From a checkpoint of a small transformer trained on Wikipedia: some layers without attention, learned residual scales.
Each number is 500 + 25 x the weight over its row's rms, rounded and kept within 0 to 999. Layers, rows and columns count from 0. Numbers have three digits each. The size before them is the row's rms in percent of the matrix's.

# layer 4 MLP up, 1280x320, rms 0.0582, rows 746-754, columns 160-319
093:511456492481523475475503531488517483455500529507552506514535479515502526499504518474497541490489433501500522463460502501517553496513511470529548509528527475517528494530524484502464531528506506473502516478483516542463529483529525498533474516516508487562508495518516493520495505474497506492479484513503442515481508526530520500460471505562506541521481503511450510480553480495509553495476450520443522472519539478466483500484469515533489515462546505531485503461503504532495491514490517
109:490512502541472514488505512469519488495481498525505524539487513498561473501504507489502544503485428488538479529527510536474509476509479503530518512504491489504456471527505539485510486489449524491553501491519526499495484509494531531504496482452534505531508497463510505515473479512488522468511486501494450542543503478448526504486519477468509527549498558513517517458510468473487475514476485495530491454544537500484498505482457517469488545480505573535557487524517492541458477538513485
089:511487545527534473488496499530572491472495476546547471492479510513522489489525544527518527503506512522450513470499453512480495496466516471514497487536512515509511492517479528485472534491499489526491490521495492518504535528520491537493479537526564499525561553504535469525514492491476486527469500500527515512484527524499505461492485517551503493499521519545494528477505526501504466500490526468460475503537493512508510473482491524464468549494531491498522563492505491500526510483505495
120:491516461543523501518506515442483449521497480498539470525525506477462509523507510503493506544463491504492521521512486489534501490487473490533521518507496488544498491500502489481504505480517533534461484509500517513522467542500494513510526515468536512507469493481469475514493490529527554472494507492493485521510511478527508497485520508553525483491502545519485513433490560516533501508470494476480498466497518467502502526531512503458513530448488498466566493503512511503498479507503488
130:504498501507477499459499537457510493461490504469510498516467469518531480502490476508499503496495477501506487529512463478492506479523490470493532499511481518502466502548501524464562499501519487434519533487574535508464479438498516475514493484490521529453447495515507510518511457497506490491467490508486490500496512498481558485477489519524482471505517515485504499455534500516521531509513458523472524474516534494532510519496453513515461534503513550502491521491512602519471476513530496
102:460508517530447473477534512493495513508460480487559430512521474499599455491478511501520494529470472520481537514525507525478466477442525503496484496527504492509517496518466540503484518467535483488478517490513491506491523498515496502481478504505561495536480519533564483488518484504470510485458463505541498517500517493502507460460497556468459502495513482502490499497498506503493488496492528465499508486473495468482493492492475511528497464500539548492520539477513490536497495498512476
110:525483515470528510475497535483493499514513481464497498542502465455494502538478493516548541473535509499528533498519506526461425477475482479474517483507496502547513453464497507501509482483480561471510510510539511507483504486494480507541524491502502504477523495504510534550461478559519536503511477463485494519479478492469496546468487488514487527497511490496515482522517537470488511506499454513538474442506519485466547454521493513519490496481555509500515511506471501514471504527528478
097:491537511527497515511547508482502489472462434471519471484528489491511493512497520477472490534474512525508525505494502518458496488470486495502496471461519491527505488519458453521498510523512482505526455484502543510515514475492491485536484500498504455518485490500497539500494542494437481515518469541523483491506497543517501527460479504472508490473503500521488492501503545472501465489466519486470525509468529488461474531507510500490518468525506531498495510510483536508547468474506498
094:471480519497488502487543489502498455450496491470553512528480486500487492502523522471514521546473482530464518442519464534527486515471524512515539558474533522533501504482479461481459513474489522485467498510532491493499544453527472469482515521486517522489521471505497487514534463478512501451455455542533480488517471487509474487511484509510460500486498555547523528495535542461484486488503523453450507496516470489500478510515490452504493507491485543489495494504515514506443507510510477
# layer 4 MLP down (transposed), 1280x320, rms 0.0536, rows 746-753, columns 160-319
085:492498506498481487497532492496524497516496531481524529473493483500505496514527464509482530537505482469436532496516518501535478483513493512522477516480481501474486530506487511508512446543501523513493486481488526441531468443537492519514487474503541508528467492533507516460479499472470474522510522500533515457535512512512520492524562488491504439509523521505536479468525552496480464449483448541540516479490457503531465482543497477485472507514476501497513494467546539502478483478495481
104:514497512530477484511534518503495502493487504486481518486509481503519486491527504515504537543553542512463478476489518512498461497500515517468496485502498478476480479534498510464559518488497529485467477439457450504445476448519499522507509504485459553487521464519483491489517471513489510511508467503512551484496540546485515477486557513505507524502522457454497494561537507456501506511541471480470495534504482511472496511467490513500507502484512492462476439536494574514460532508483440
082:484514477480502514504510489507503491480498545475497531502486493517509536492494470504461475478473504472507479531454498487508510505503502486491471551503486537482490516513515485486549498563497516458459522521509500492487507482455505492522513454513509506463490534462501478495455488489466492511492534520499496500521495508488501485540545500439463494481446493482497509504506499507508503499510486486511512563497506520514506503502492500523456531532503528520483504461483524505498536465466499
110:512566534506547498550519528504547454505511499455536496493513466476522525464525471474491488486510529471515518522455478537461516485506510547497493510465471523528567488522462502514541475491453508543462515518475484511536473494504500538456477506472496438503498460498521470524516528510480512479483493470485499523484529475504497497492519516536516494484514495511475512505474517495509471484493489464504435523511475495538486494493451504513498492444494506463484495491505442455509515530518471
130:486502486544491505523552516476487529489493511516478452462496507478500537466481470462500471522487486450500520488530471501478535483521542465523521476538470471483517457483493531479443472529518471535505479490525508496497462527484504494503466467511513477523492500536481534499526538467520528517493488528520490455455530508488472485474508471491534461481538473509517513461517517501470474508490528429468454545509499451507507475483489500475460524523465504507476462477496455521502503514500487
098:529513474501485497500512471476498456488480496510510549488510524515523525528470509481503487488476485482538467501504496519541519511517492486499480433482482467452517524499584513524520515477510483480496521524505514486471506510504494523453476488515500522539517525462454498489468499496495502542506545525495486466503514463458500466452444478488473483500491499504538512503447465504486457493540481476522570531491504496482503515515495506515523474513479492494474523525502484531493479472500555
106:479482478509488517512478510517517528489482494468458525509536493523453485497467468494493499475504503477551481526482504486468518494545522546481466511461470491506490470524517484521544460506498524515481483549498493481483482525518511497538479485506478512517463469449482528508450534503496522489524477464473447495550543464488491535516516513480516531489518520493536541461511522497505519521506525486529498502488487496520502527516482488532492500485497510507462468544515520473509498517466520
092:513519463530512498518473483448503489499511504481498531499537466509502504512499475518471527479518461485520466551484472500502540498467508523475483503515503569470469496504548511528499479516474465519512456516492501521487509524468517530521475473479557449470494506449488461525502525482477468518497494471530514446488541524473447492481503469510528516485551489469512501500527468555500503515528504485541453492542532459519523515478509479484469492557471496472464464509503440517489478515482440